Weights of a small transformer language model.
Size: 21 layers, width 64, 2 heads of 32, MLP 256 tanh GELU, vocabulary 1588, 1.17M parameters.
Architecture: LayerNorm before each block, learned and rotary positions, tied embeddings.
Training: a variant of Muon for these matrices, 6563 steps.
Each number is 128 + 32 x the weight over its row's rms, rounded and kept within 0 to 255. Layers, rows and columns count from 0. Numbers have three digits each. The size before them is the row's rms in percent of the matrix's.

# layer 9 MLP down, 64x256, rms 0.0688, rows 0-54, columns 0-255
098:112175137168065070172170133191096139141144141080100136119142110051123115128142174168140145118056205143145094107097115105129114183121094150149136140102119113163151113153133128122148109105110112067125129135156112108148153190135112113165186129110099118167095124094131114158119204133123140183151128112155227162118174104141177182110150163199161152181112196119156115129121072094126181173109083034147117131102084094190177162165143137153156092117140109161140170139148114157123118145125140130152123154110147173085062070115050155111096107178130127176117151155117123139181095106093128138139142129137117066076167151129089151189150129137080167155147065131111110111170120141135149165176105109118156110130121120103151104141189135142149102124163144138147128209103158105089076116131136
102:112100104157192110142142119090117151085147143100111107149145145169165125167155121146169155076077141180087103144164094147123137080112078103149135103124111133160136149144157068124077105183096123146103118138049104066107123091087089138145170162085118056117055159141105169130114141094076171111088162114145103098126119160127128116102068127113149154152099175103137152141116154140093126123164110183063155135122079091156110133133126085132143114118138144123139174134136123077152089167176095155223088184111190115150045092127127124134125083115077152145131159165153136125166160097170083086095150151145126183126076158125116153169162131192153160098113158152086117100121111182105120169129098092126136154142122119125141137160138149130112050122083089110161218053105173143140079160094175
091:133129109165104142148128122126102082163081190101149106128093116142052122140143199137112110135170146229099093152098137170192117086152088145097116169070088122129151117100141093154220113122146088123093135140220121149163127127131083139141126143156164112149086092104174155140133158116093114114085065077128157173125108171069101093157141080148122160095146155150120106151145144173140095143097108200122156120150126116165182103115066155110112136063147172110137112114105160128164148142173089075057197090131112117083172099093087135148108124056113164121119126196165165115093141170142109098147125159094121086075132122069100111124154118108137160111072117134123124098099199078100135153123121179134180153056132099150103137130157093136155125092111118108102132187141108109165111148129138
097:180142100159137169170131173138166111128150107174137182199158117123120096102087116114110107180120101112122203130106166118137107132110131146133142105171155154161122179136105115125112105132177118191172149099160115143079119141123174176166126152135126115115159115171097068141102156147171126141167091122124110125119125114121115110135172144167153096190142110134078078145122138067162131127118177086106050145172124089179121122105146174127084099098119160114106101105101149125157140163150162124091123149214110113146148103155122161192079191081078129147091163056098077169160129100132132152134119063132179178123164141090102175138102078129132122120120120116148104142133179071135110161140121092148134198091145087148098062137128101096120119077114044188037124083132130145070203130155116
103:073143158144125134089121039126147080124090114124075091121098109103113131141139120143139101109126133188103078065061158138175116097069080105117185154127105115134149109143130130095157148041125125099100158177125108132122137137138115173111116192143123054125117127190186048143078105110095092118145109143047095125132111115137164170145158141166105145163130087100095171137139133117160103069098192076132097184142102101147132101091174126131157158120148113118110110122075161144132197113108144106119118145117105205141096139101071113141138109091161106149086119074135104144106119104118084146119144090095108153178064140110110144087126195096089163128217106113103171112155083098090131191101136132082140091093103090156138112163157090184195133096124129129146096076097146150142156101145112
105:171155110145146110144146158126126105134187170126160087126156126110096167138140150080072188133127174130109106152097086138123091131089096178134107151158096132131187145155060134156145144134144052115132142116124049080121080145081167112111122062135116095131127101127079179150129161147144140121169160135128126168159145067113102091117161173143088170100095171076148115110136123140179129159123070061123123186189074149155154107083151161131138135101162116138206172142114120122156106102122159175093195142098092087129166166142175181131102111128139139121144010145148080105156153185089140159098088183139110117150144119164171131135173126075130081131116176117155104136139145076163160160164162114094138106139125118122085134067082115105114113151099130133198170151153157061161139087147148
102:128094192170142075089105115089148085125155118128136119114130038131113178065130090131080152137159089105087157165159167176120082153115109157106129119117166089115093125109097129112065139053151144113146145130153094178166119183131130181071092107132121133139150154149097138089125070097125096107118139155151132083173152128096067163125146131113126167109163180142072153108147114149115131112141123187124091057109168101075142109152109109123105133150173096083091106139094124148085121156081157139155205127123118148096141132157157073114101119142188130119079107112153057145126151113191073111124144137113049071186116140134072138123091099165153138125162088120127106136102139155126152111124162127081078109159090066080164164127120073143140148166151103090165053185134184180089174150114133
101:119092155108122159150109125136110101103110138120053060126138125137072109167155098100125114110169068055052129086110119147168123147113144158109137168143154074119139105198132124135057114082171155155127096089102179086130148133079126100127161142108101101155095107114151110129105093140055168109138144126093121126124112129167136115113124130123152127148104181122109078195137082127175120092069088115151069145111139110153070123152109088173130094171144067118172177189178139083093158127159120136116133071117108124065143111153112129086145124191074094129104145084123155109162116154102124114152137061183071129150077188143118108172143126106096097115149110139112154120153072132148113131148130120160085146098179165141082106063151059053122108076109140145158122122108070061090138187119086
103:122083155129104200150131129189127129171132132161105103134102108137026117107058146141115129126066141070106149128105118153130195178129137163109110193079058141119155108178121160109204122183120074131104159066112153116071155118134149111135113106177123077104112083106207111119079128103136123096119127134140130109148129152157178102100076137153153158111172129129098145132121105140144146101126088146178163093074141116175129123125134105098175151108111114183098146151075107102089110090104136107072112139112168107114202111112124124078134107142128025104186186144087156118056145096113154095112172148101097105070147114139104101142171109164125159137146113153121173147098099090089169173104146118176148125139146094104100108142113084129168142095178075120078141202124170135135117100144099
090:106112118124101094073114165106096096148149114085102137139140117104153096140086172108172075082171126141189117138137115145152141120211130159128154167124109134186105117144097131107123057118109158166118129157115134190137131157106141160145075090241138082132150129079113109186109145088167073094115065153115088122043131138101182101165100144120147078139137130110080085119124178135100067106128139180153081145116110168120118132102119171136156142167142105138152161141123107144111134131073142115146133156100122130096106174124124205113146160090158216109130107084074107101132091147150143102117113172110172113103135044160136163115120127110122139097132137140167130097140141130150100110073054037084198132168160100141161122094139065128150162128133131142123107147149032123112093126136072
105:088136152105218186116119114175144199104125090130127104167094110133168134123137120130133129104102089124147119142096122153146110110118141122137121118148106146102116071115144158167127107167116125138193174184105158117142096151107136127106141072116160142134189122131098157143166125104082073109164199091084135118134126106129131141103139087148089169110101153136198106108114156154147123113120047148136120078123140175120119080171124117128112111145025125124051090113104112108075137149151144196068155099087146164146102208080097123163163136167137135094101175174120189087179178117081110111118117164148201178127180090159087082040167164125139168114125130135132120111152145171156154136186112118136130133149081172141161140136122190109109146116100142084143213163169099158136163083146130
099:145117142096149146165120125108123118079168146099125105106083135137066179090163080129137113113060132117119127122177064121146149097176145144110115103118150149147112153146131125167149166146106127126115182110091120169193151106111155086144102132120152097085140124135101080147158090112096126194139050096117130128141083066120138103110142083138105108165168144146088125159134103086105179096156103110090142101123135114123144141114111125071104179075059070158120124108128169094131109153089094112143118213099170173124133114092170162152124111126135162095105149115123197129152145094037152116112107140078113103141076123060038152091083091126083170092131148107091083173122090147155129069100124140169135164085110196183174132193124144095127125131123075088214131150139161170154121188139099
107:139140114126104115088100128117131089159151113163112118079188129148143090086107142060118138173165142135141153131117105154140166126108073134184104133139148073122157151131123118070107132140066127135120088062147089123118146146112081042118178180110157115130075106070141173155103182145118155105098168133177114143128118089206048021113132100147178072137147139147131070123132166144100156165043142098097167096115208125137095171131171136099118142095141153091211177119151109124116113114176093146168130164112130119123106128154165144105161129154107129136120116169132151120155112166192112159126095109161152121090132122133087089183138156159096101169194131144168139084055180110178076097123132143134163123078165118174107079139127134127127172116129119109103107062145115099120120131107074
097:174168108164129079163179137143133139067135133122116162127119105158135146185128153135167146130136161110158121158077149135117122083102075126109183160091159156177112121099130111127168127134100104152105164166114103143096128171106109088110143147145126137149071177149107093096137168176121150136124167140124174083166171135160119129094095092089153138135187116125196123108129123127057079181156172133110178142131147113136142149202123164146117094164146118138138150134151114155133083164142184167084092180175163114149111136085161116139122116153091125181165109101187149125124140147162237095176129086127116100191110156109118191182194106164103146148118101164194172112100133111132165137124071134216133113148189141147094138124180142086189125170133125162091182119167027122125121098139159
090:148163079137112027115076176090180097128178113145096141138132170147098126161133086121153139083104089060119086130141135155144115095124174080145114097086141105114122106142106151119093105134046117093087084069144176124118142158120105125093155158123098205129124130187102129130132184135139124153148069168110117161085026109111099125150103162146186068128116152184111173159127160152107098114117160135151142129127172079132173137174120158184104141137165147139077173125123129084169105108102112118141106125075155093104165125133132156147158133131131120137051142158156148084119156174104189132129124155141069113132156139147159075162098159117065119142125090084159187104132110118151119151139160083067148109179166126111130087094143085143125065149145101133118098144070149087202168125074079
104:106100094080124126140143103095119145138094085106133088107127147154174130100128144083059122164108139146166138121108154093091205086102195122173110134128131122118128116072102082110103102175090164117133153105111118132150100075122133123115121098120142100066106133096106091139081128074173148130148140119223089102073127131096099142165115212086134080141125114135145093160133103120126098179145143213131110144104090141162092209133104060077104213092126128162189151135155130095147127034118121151177122191159129101103091052162158218136147157160104154171105137109073116121092130099145108156134070123151153104162122141100097078123089118133123107149115139153133110130103135157125162164129157063087105093129120176140099131136072153100122090140157130161182115170154118109139090163173103
097:065120114169111114119106147158168116143116142159086158113114131100181118174151116115083066106138068122116097113123131178126096101153129141059142119103184089150123081106140200092122089121161094191092119077114151079146109092147154176151137129151098105153174165234118107159194128169114095117125093070153132098153095112106118205190162116086149116067125129164161222137098135073111131086155133074132084165115178109094139106101110124213174116110168129182087152145143113128106154151126099115147135111087174133113142106098112095151125124200139120149133163132124119092158127027117138173121151119080117148093128097137115141149124128139145115165116178136157113177165099166096145104104116107145126183131160071140108082095172134165181135130095118156083125088126173156154168143102148
099:147103134090129151087169172136120144105113182170133143189128149105184071110159147142111119143085106135145137106100104083147075131086110118169122097155121072117163103145139084176091138105143153092137117090115212136147148151059133072083149169151153084080161082109051097061093075120133119167118095144133096072151065095169091117170119086132124111071095072147126143099132136143123132116089126122114152094112131101120141121161177122104175117139108102174087154099133097122112084149113091146149083100165128128089134119080190143076142135114133076112111191068103142104130121085185123130143134061174161131146147114102155156132132115194134106140114140095162102089146109144035107089116126181071120109131172174145134150128078200098095119074093047086083119144160134142157121163105125
115:149111149130116160120161085143111204113080155124121156125126095173146073178118123183149135075118160126206167155067149161137163151109173091153134163166136133125083185120103174052186141112111166088134124102154162138098066120132067086126133144018099086150136109102166071146089118108147077122134163132136148145135091101160113113104110116173091108155090061062162169104110115109118113132188128132132117157084120109134114148138088142168125115162118145168148140161172113141148109147133117142112064089134123100088099105183090187138189093131133142110175073142092158131116105142148158152139148129173152182107191171059133072149126208083163125118108094142073121127160084163088149128133175116130109098099129088185132159104124161159099093138112128157116122089190131122122171150102101
104:129152168117153121130114144164111138036134166144136131165124102163090184139088047156145145089190138142150105164140089068145097109101129164105158146138091135136155162182099105135113151157135110115147148112171102106111176113163160145142115126161113146129162170140145132160111116189181117101124121120104092147134210116123213154152118026148132096116154137086101143173107113107160152108089141117152081162146090127135203153160118152110116088110090172133166092125064155156180110157145143084171154032146133133132118203047121131159179139084137146161092086098130097099166065160122157096146146072130127080130156078158131083059114141095117109209099150097103109096148130053152126153137119132159119125105133100125097111141117153087102145165185157077149123147157123125126117127088158
113:064159106125116112091123119087078157169124130103135155163139133065161087147126107108107068105114133124131119109139144160113173143140175118087155088128157103110135152120151192085193151091168144046145136180101179104143086122169153183136099134180190118115069136194134097100143091143126142086106099134084093114146086103055133116107109132081128159147170143114097075119127171166136132131121136165093132170132091181060143110091135085061107082119165132101131068070115118123175171147202166131087125115101158176111133157102134122170070164125165135134099138119126068145104158134122199121158127113148115089122159122130125124129103126150129131132208112113105149126098117110166101193155186085079164193157129090082165113134120083172148108071176155077165080106131130123161137072113117
090:123109136152109157155141044098156131115081133079109133093104063097132127101099178202137184141177126147139160087197113117137104072130144147102140174169114176096122178089184121084138129108110133110108102093161116165173088093099083098139141083152146105141176191121100173132126141095137175161087136183160097105116156155109112136143116137150093186132145142102135189064081159161124107093128140188166140097167136140148134078161082154172121114157110116134113150084088092133121120140106158131168164143157097152115119158083150054140150125082128133039119064120137077154140124130146098134179158101094136135148095102152072163128107064107212158115177110197163136165083072160099117082107166128077089067167152103108142151142126090151136150106117087122173088135115109124100125130152089
089:142114149171160160169142171124142135120084132148129168147132110126079091099125070098104092079142096176096169112142200140124164163108124110086120104144147133167091099049106151079114109140162143196100110112087143107084127132137137143139203141174081135130166129131192142116138134096155143157092105121179120140163071128088166114129146101106134126189092109106130163150157187138089152130135145167180141092128149117150047164063124108143127169116148131129103147099115104115134138138117144119121127198086085137097136144105161084126167146172144088137099149124070159154140101062140141071142123150151116101192156183077078124154113139084076168118196111170095155148119107143145194091096190146179177131059129167101117072124160120133118077178083133141152095055105095063132108140096077
097:122126120112096151123152112141138071156082169101065143109208126108122091166112156095148184155036162164085129157109118073098078084136105088160101110201158126062147133097158147132141173149130135131158152088182115152154158135100118146123134135175087170136088095114086141134125095068116115156087164168149121159140042148169109190122166082137153086120166096117164179081080153092133123131109109143169133116150119151103082196098082090106099125147173153168182126149165100053152132092137164104113099154076109111075106131133116097157074097143131158091081128120157142087133130062205095101173100120158140131188085149106151158121149166102118165080158153132129162091083137106119116085104102118081132137164100134127131132120137131137145103137119141086085145171092162114109083082064112
111:133075156127154120065076158125111155167089080163186145082135152100161127156112074084096118178088120100100124151126107114085120154077140092147119128122085159138050122141095103157092099065147106118175090191111142165146160143090118123080144107107170171115130124138106191116162125089105114081086184110057140117165105117141118081133097118096134224160091104137105141119165101120134139155071106197096118121155113140140106131126071158089089084104133148152132117146130067126070061176125115057127171128103153090144091110138065090089047080115088116118112164134142124161077132170187116141072102111134122154120103087157146096118120070083156112125058165130120122152089134116122108142144073126126131109101143144145138122105150187129123145125121202128094163081116118141177198124113152
097:127116120112101087121080128116146156127133173126135061117113088170122191101145123100110152104105153134095115127160114107113181132130138114113134108078131131157110162102130147104123124128098147130124178156130068206104147180152122140108116141094110171129122143115151145092183130147112132151149161152100149089171134184122141130160064185110117154114156191150125125098156148074154124116115179082125139162089101142110195138096147080071126120225168130141182126123156122136149171184158133114106108137128151081087168154130127059131088118091106121147142140141092193178109076114153145103129153139135133088118147133137102035126132037141181021161166106160098094137114124198218079146101190122129127074100151115122214146145083151143102111108186150087104130160124152157161133167112167
103:095152096121096137120108105158152110142108139100120145124075122083120183177163124192150147091111036164128128148140144141081138107154136128136211072114126128191179102162036158063125114131080145187183124097056125155132128154132166099135121099098145186104116104131076124123123158083135160159126109096120100111127147162116121124098127066106111184157130132180156129151102137197185157138164167110124110179091102119124148147163171090094145103082154194123160122143111102121112097112111180144116138184140125149177187171151137043089117143149124142162157159096121145049155115189100175101128114128138122150139148145138110156192141136112130130156098113161103143149101119071079130168116111166131098130152120195132121129160078151110087188183163137136105206158133147077085097122108168
096:103108138101141077090109124108147101108154145060112125160180160174183156136140082160155144164079138114105107154177147217123138146190098096153090125164110146116190103139160111149132154179185151048123094125139128092069161165193207142121128148136114117145126095155145102160149128084139113118110129144132108117104148153141155211119139178164132131130105193117140115077124110072075111089187129062099191165114131070097124216119111113139125117155195116092127166104135068086122152087117144139123061079177150140129159138126148113110115137178166113084121137119130070089194160184143139165151122133080133145136084156131182063148138141108110124111114133138168166142106131160095112140106075123115158143132147154220088119130146077133071152121137166112104122107119132134149076120148165
104:135088101137059205135141075159183138136141091064123118141129131102175119196177117117207129160181137145131167102123132115121138028153126153073141137129166120191161119158164156158146121099136163149080139122084149112110109117185101152165120083136070110115102140105112098136131069094165139153123154158146074136102120171138106191120122094075160076100142159136168114136221137131185147086142161098084119177117125147147109083102158104170142139119171151137144124160128166110154211109136134142125124141141145197101120095111115105174069150119181097151182146181137122130133141129135146186108141157097137168129099141207155200135112110121130123138132170201125130184131132151146124165120168144114147104042142143114145131173129094142159155125103085123187144071178104119118147108125176
097:168133110093119082097159146134122157134152109083134150113169168130126110108146173133199115121119134133119090098138131094132116122090158164121068161103163168130174173090179147137150146155100134128106171174155051142154174100176138157158146102165164157163109153143161128150205156141076112096144151136141129127108116113142168143158109093107163088079108150125129093084090097097100139090184087114094139176142166141107135206142120142130106160115096128096151158078147139154152139087175161118160127068098138154127127101087152154135156152091086162131164119135190118162097164152095190212139148114135097104115068188105157179113123189095124158087189136107110152101110132149114077079156060143121155118154129117222175151107166104158134080177137200121063143109084155075199131137129092
111:159155128130198085120091123176133114159080169140119157141121164176110159107109115191154095118159167118076120153101135104125127203191132092108108100149108098119161123149129095161118097147076147143121084092139117134122179109150120084097148110154137166113088117091082127064127131162112142135186101111143130057115160168156113126036138113149144139131129103154141121152121090146126175170146074110113115114134095139093088165167142109139166101126119129111098196088183126123100089032106060163107123190123163102136143097124126113101172179195066121124176148101120134106141190094084140166065074180158194157104140119100126153122103128112134132093108155131114140109115129114149155107075077104168079173145115152172124154167120125086108118175071118184103135168114115161035068098097118
097:134148068118115108136176125159012076137152120087122181129104181134187141160071159099145065133225122100125080103116121188189116137146089057119144146098114127152133135156139126134103098131110156127173130185123121130199217141144125092156112140163128174174108131134175140118174147196100146155131080121135146137133088116119115109141160186079111135088165131132120118140112156137131127140175109186183120171195074133106109106147144121093141159115120144105054100124176145174113138158105114124155117093180173120163077166121103161125127126110110152112114138113175116134171125118116086112069108077146149102149119105149173148106179146128150172171081138124174121116185174094122123150160122137141074136144062105100174112103158147141150178099135115218145140100144149194108157167131114
097:142167117085119142068084121140161151145146112107121090118051110084167115085166107129102089120097181087159111102175103124088103192100130082219175131147152147059137111179131105146100068099127125070114080144147146181124163119124082143106085037087131164090159126152169115131156117119127112119142130077145120196099148135135088112143112139073123157139132088102126081102136090154123092138193126099106111062123106090182092133108132107155089134111134193081154132092150063134090110187115086193113172111109112133129130101186079138127102115146146125195131192115080118168120133126152058139090110105154149086136105141132122180107079160135156126101104110086106123068120116170082140096091130166130125105129104175144149109182165133144107123150111168115107131117134147092068121183198097
096:148141116140163118111118122167132118065108158125086131126170129087124128146086178099079102105122094094174159197139093096106115092146132130074118092128099134155114114102141083104202073126110147168134093134153121130104158177153125111145144132151150052118085110113140174148094149162110173096111166157118112108117199045107113118142135074125117068103175103115118119158149127103105133074105129086153104096159122252125119123150119115112136156084071072064159090088144145103106110160140105171105153172076129164144106142157151167095172158121080121131107097098099134097170103114091117120114163189147135145080126107158159090149123154128068141172198159101085103182113063116146100084110113163168123136088127116101040121122133132148123153101167117105134105089040088106142179138135065
101:098084156135111111154144156149114095146139095166142144083079136172147093109149151207108169124161190195135150129188124170072109130095107152126103133113078073138119095155148106121119108138148067166048121191127149130179113145166157098126166161090102120138184118195157192109110130136118089119141138125151154206170139178143137152182152128117076127164106110088091147108173127179162149141150113103092090107146095098081114075141068114122149156164149132118128047156164143146186122109155116087106105090151103193117126174103086137119132116179118102161149140143100151177091154142082136159114168127057140092091194120167120169113110116125137167072105123130125114094123116176152057137112190149110132142110167074153119163106147118093165078116153098159088134087076138135097115052130124
102:118154134131119220140104084139108122102085081124137140143163169133136164099077172192126106139114208106119139059089138110158146153125110138159096084144091150120103110100175136146135115192137098146151042100106078115106093096095134164151148146132183096094182154124146172168155074166134160076138134106141106127156128134109097131089150097207159147073145032109123143123092121177160140091134102067162153147083117109119102070103189157142153152084144105128162120097139122113112069123120124109103156086146124085108149127117088139151178141154123164164111140144187189161151147129163105116076083135163162133107135171157159164112167139090064146123178068113160175070111166089145111115144150175120173077124090156157106111124148158131169078137155163149139140110139097121165154181062093
106:167163115117119208160145127087133144146150069155106090142132116129130115083131090167119137119130163080157096132133116128113113124131127155150053132187114147053099129122173166201110138118186162115191140129147133130147065193097130098214131153090131106120120107171118108131096101161142131139160176142164156154126122134148092166106200199164138093092101100170154175116162076129181194135134119140167137127145125155060162112120160149197171127090205126138155144106148110157115128124088174108167105161083105107171155117060101172132120061102135107114145080169165155168110137130091195059187142147139077168144125122112153136108148171131177130118092136103150128174139102069073142079163173151096139121159094181126169129165133139162141113162136162125147107174112159110081125105136133
096:106114150147107149143067111162129166085123098074174129144158123131076094120160147118069149158149072147150166171162145104136122138118105106155165193114138167116094160158100137100107145116135056146125118161062123174158126088159173180126117185189127116133201075093132162125122100103128101122162112170129132144161092093086152104155204125156124124065077133102163133144102170106162096141163172091147085112109123112131094137167137085104122132143181108131145038152104170133087195052100139129170134172099083081151140113178165116132110164150141136116135085090138118110131076111094056111122129151127082113130172201122081134166147125107139122105157065116136109110115129127119102109190161148107113116179157095112151154074062161185082138101081163143084100136092100114181084132120070
097:145098137120115127118105113120103132122149104141195095130110099149092177123110145149133089207156099104100083065112108133112125145095131063132106151072081206134096141095087095089207099112086143135160134126150131161156168122100111150139120067072131081092092166100146136120097181139137110090074135137129130156117125183128157089121130184087101161141164072146095156120137178138147123159075143113128142035131056165128142092173106151080079133180058134098121129119111148144123184098076094159141129103158102153144174147168131158115109092114102082159113095158100176106094167096153137102155087175106183093200055154109080128119121080146135167176083133139143107140125141125210118084142080113146105123173160127088107151100066178133110137120159113125147166096080112141139157146144166
104:134112116116179072157178165091139108168141121130095139099160131078115083154113122127136124113172130152091177111118150137112077146178118136160114092159141104098122160137126062169075155138123133140122158142115109061140063169129183108138135154171149143143096107094095119091134092123152140211077122089169105159097086168055116068112151188035094094121165178157145101103092173111120140183141151123144115195143114121163139099163153063088106132199126132091096153165122089078099096047145107131096090115084144046110087051143136137114124114094115123159132092120154116189130126114163091123135112092132091135123086125083161139162158129164121124086159131107137133150116149112141094118070114151111094132134110138126122197172094121079076159122048085154129082136103123173140172152180125
100:117069130070179088148142130106166187136154124220123160126151163185124109148130184130142132190146123137168125160097095132125157130118159159127132136123109086127109120174152131168078155132131080168124063114133126103137085145093124093109072092084158111155131130158103162111176103140105150151064141099090115109103165121121098100085157100148094101151153067193127094146197133113102119159156172178092138131117172136167123115098147080121130102153115081099118152165146163115155155166071108172100118117143114121139160177160126157091154151110055099126119119150147131189123131083127123133120120147103164094077191151112121080095165095109152193140096114149176128151169116147114165078156143066161215133184105149129117140121205061159122134109127117202098137194038156109183123115121125
093:105137132110127103150144136107186124147136123125107125120128115094131156107117135210091117145131168168158120132126086148104120086141142136123134073127111177220125102134138132108130093125150134139081148142114171113138179059153143180144178146082131133118088106140081145118139137134119128113157121092131137105073193089192086097198127121188155107199131179101127155123066095124119096152094144139165122135131121070194100130102147141124120094113167136155102077150128142173161138182136155124168078066101098100138053095142162137155149210139109147222080076100093116097182115160097111127084161117143110107123150104147171122116104146099133098121071190081093163064158095135090122111075145102151129096117150119157065103155140089093140187177106088172129143099176156116114106130122225
099:106125172129090190082094152051097106122122110103123174130157064105064135122133079166167141081135137085153181105185112103118153197096104098180126149174167120168168139147173151127102175097139116151168086115182159108099122129135179140131180151106042130150102096110140073168086139117145071093115117149140128116116123089145225164198097140154134145137120109126153136156151129107130159120150120121088085108121112159124136174112099158171147126173147138140135127042149097135144116129072150130163155110106087107148103127127151134124154137133144136143139145137124186114134087101119109108126136160146162148045157094159133121137156155114115146172102141095087160108189117201133144128124113161157115095120006123114195115132087132186134146044163120091105078154152068183121146116170125
089:146111121156083068100096117078159130146100169118105160083173128138092135158067114149093165137026172124103081172070101122146147103132134094156152103079130085139160180135143130083096156159154117140088088148059168147073138120105116133102128085149105147094117044053100102100094119120126055079107145149076104146116150157102161125110126128128180162099123118157123125089120124112160064136091175182087134133143115112131141143107129156111099030103132098085103119142099132134122147133172137086151133101166133154158180156109145203121119183113116118145174134174122150155069138100147059112093090135115108111080116130143092187134094130167139114114096128082099103086112158131138148108140139145127078138086061167075129121125171124170127155137114083120135107132175051191137154171076177
102:127108078148090167158107106147145112085107152106122166144118140164186128080152101141124105102129141119183175176160192105147101151137138139114060166108162087133114133112114147126181111129129174127136155139230081097169146172159105117133145061132133119093127152160162081117090122143104114128164115180169155060119156145125185092155100174082139106139162119131165101164108144060128130079167161139195127082127119140180116107147136143098064149151078143178166128103168156201130110118133097142132135162169142139162147076125157148113171110126110166090135088098135071119145109153141136094128087102061141191182097087100121108104172154139147091123144080138164115141175134069159143088169099157162037161196139136140110077128139109157067143149135199144127115066135138139113067115138093
098:148189102112156095122107099086088134101152112109131175132154124149099147063095134078095163163081106118119094157178055079139114164141160121154161130119158145103095120100116092161074103113152110111143120119165141118027091152112156137184094163125120158088147137143143171086117156138139087159148127102077151138191111145131091148134172103113139087136178096117113082105173146143085142153136111118135204104138122092082061115079149159083115112081155162142099079137093160080114125166173060191185163088140126112137146142110170066156134188108141161159166188104104124119109062107159163094165129131129112087113122161197108101099109101187084145146150125075166140110086147150156122149111133137115062104144147079150112086121038159112117087082170155117119107123143085118162165144110170
094:146185124114129110151161073124125083169129143099144081127101157119100144059150163099128132085126108139169142085133115126145141094134133106155109135141092096042165166118110135120109154145071137171120103162135127197125118095109089146113133180131169223148109162046166126169193129177119095161166147111131150162173138110150091147098158197157079141119149172070111098133081115113135088197157159150134130146152136144081148128077081091072092104203112135139100111056181165111180120101127136091128114186128161109128138142199155135150135137145064043094194149148124114144173139150128134114104063124137126165163126178107169115087099138129124149127074160133132082172163147119092124076162188119082145152131148145143172170140124111168077096071160144103138116124147122109156097121137146
105:134085149096126100135133158129105127090143128158176144087083140160091136099118157117122137102099125144109123148166136119080157130126147170119135150122095079123076095054105092106157124126142081075121147134095189134080113054137131159084061129079104156128135161116132098093103080081168086101120140124109131071135235166122173121120133054150162200184131117074115099173115163157095100150112156091149197110092117128096164135169124197148152193122095093089154119240120099154068131114109128114043184104157136120168139141112107085162133078149151097084170102187096189139143134171067105153137135136119099095120146159119150136085110141137125113156094091099109109112132091103178097146152129130121154122093106143129165132193104139101102169171080110096124187123137127098105106113118131
095:032107159127073145115147113155086103141082119173130107168125129154115139166105160150179196159093161149125191143171095111099192180125178160119143142135184173143203175155133139148121169139117126092167172109159110061159132112126086127111153135168145120145113127064117158122137116107145185158125123122135115136106084158138106155086135096159110124127133133155089072104133082063123139141140165084126170134081122173119173120173115113176155045136087078195178114098100100124121109174117188103208095104142092146094176167181174156138088133134107091102100168110135071104130123091057130105122082139143183170138107100083139163149143094162164097136116149128085163128131124154096153141167105114174128130124123120119098152104152030100106090133111135076127104165174192138139128115121145
111:121133147141124120086113090158091142131125125136189164190130087075113121135139109141109115091114065151144142108186101080119068083113136159069122119143127120098088090106177125125140111158178088081096089152112108110119117092137149124138127198115086186181123116178141150057130142126132144093138105121174086135089170097132202137142131179080127147104091129088141136183217200133127119153124081119147120099190167169090102107114184089125164128148089130124109082147109149102133176142092142137173109146128160179130084134090151087120150155065216124132163046143171142131145060087140106093107168119101136092088192135191132121085104100152134111132103128113128108159094144112114141111133092097098139177090161108045147119101122162141146175136151107118080126112120147102182216131109137
099:068157084125108129142169169180119116112112169192124162098122143094119163118148132124155130122132112176132126113105126130105139071143115086147077123159153192109114114103128106174109098073131141147141148171178136085101064128141079226148147130136089132116103096154112113072132158075147145102147096174131111116092138080170101169092139100067162102169076092116168154083136105128149109142124113181125124118149199170114095159143135140192172106136133114155074128108147139128081149122174163127133155111176171158166121082125114110114172163093148157082122146185134138132106079110198155175098117101144120128119060117135198147090177152168131139115111170104099137178089119068125162138117145163086160079077052159077136154112145131091174175076092138107153129100141143174083148106207182
107:090163123098119181144128166145156099142129108191100025098161147097165157164100105167170130129158044169107146160175156116101124134149145082079098186123140076094123090089078230078141166141165163159110167095110144136113118078169143117146120133113188104151176111067135128174184131145174105218174137139116103111134097157125149124145150112081131166137130157135129210136111077157177103090111138115118151085072113165147146086145108144154119122127136081135164122164127163117134095107120108113101121086104120139196110195145149158139131098135139147146141119168153138066058107130092187138160149114085099174143100126120079071105155111173132148157151172128145110153146151071120096146114129075145158157122097181157092122110121117123121104148133198113120160103144184093176117115151169
095:255092111181151111150143122107119153146094114115135179121135151154143137120144083134122137126180139114108150176178114112169152120153156176141084132161109156158149109105137127130161159159146162129105135130097127149138083139161158086120118093150113119122142134131167158154087123130132159112139115101140168197100095100117168091123112038174126102168090102190146167149119094110080105108118061124175090117132173138097196076051160086163120093169186155118136100125110064141178110153174102078100166148098084094126128075141198156092142115115066169095105118143100121158119081136156144193160124155143131158145160131119131122147130138103069086087114107146126134174130128086172120163118122115117075169170080155098167113131149180099102164148133100083137143165123094094114097179185060
097:113122104150117076121079140143157140118146132174175116109115124108127123181137129120155114133096133152134151068023107138160151122099113148132161068121139117168159116134179061104071154124099104127109102084191165086036188095066160129061145105122083119156157133164132129048144096119118126139129057163059110135170160146125108145137126085136098104140093124100122113126150167129092124095141152105117108175129128117208121161108093115181144179113130205109108131177120160153126127083164128157168077091196120134129123150197107137141097134143164120151119121099142103120130137144197142171162093088166151131138127139139150163095191149135154154178135088107106133126203125092072180104138078128159098124150082138078139147112120170136138166148092145159088163106199122178179116138133063
088:121089136137117144100152164084110116131148128158128148079071113154122123108151043168190117141171114081142060148178171143096111136138117164107165173064162124118077150107114131152171102141098133094074114175058072071140105142147129119179129142149188104145139168124129145113070181132061159158112143130145086113135157131152139145154109211106079096107112136141097130087106067115113073130141113150115147106054132097150126168130079162146134163141090105121105133129091142166133125106069166128100152096116091106101125089097119131093087086084149138073071125129108154145072161168098077123137188149070129131108115114106181069118094128162133135061057105111112173203142142205119112137109100096110122113109103074136161111116167135150189085140128155126173084089142147132157183118086139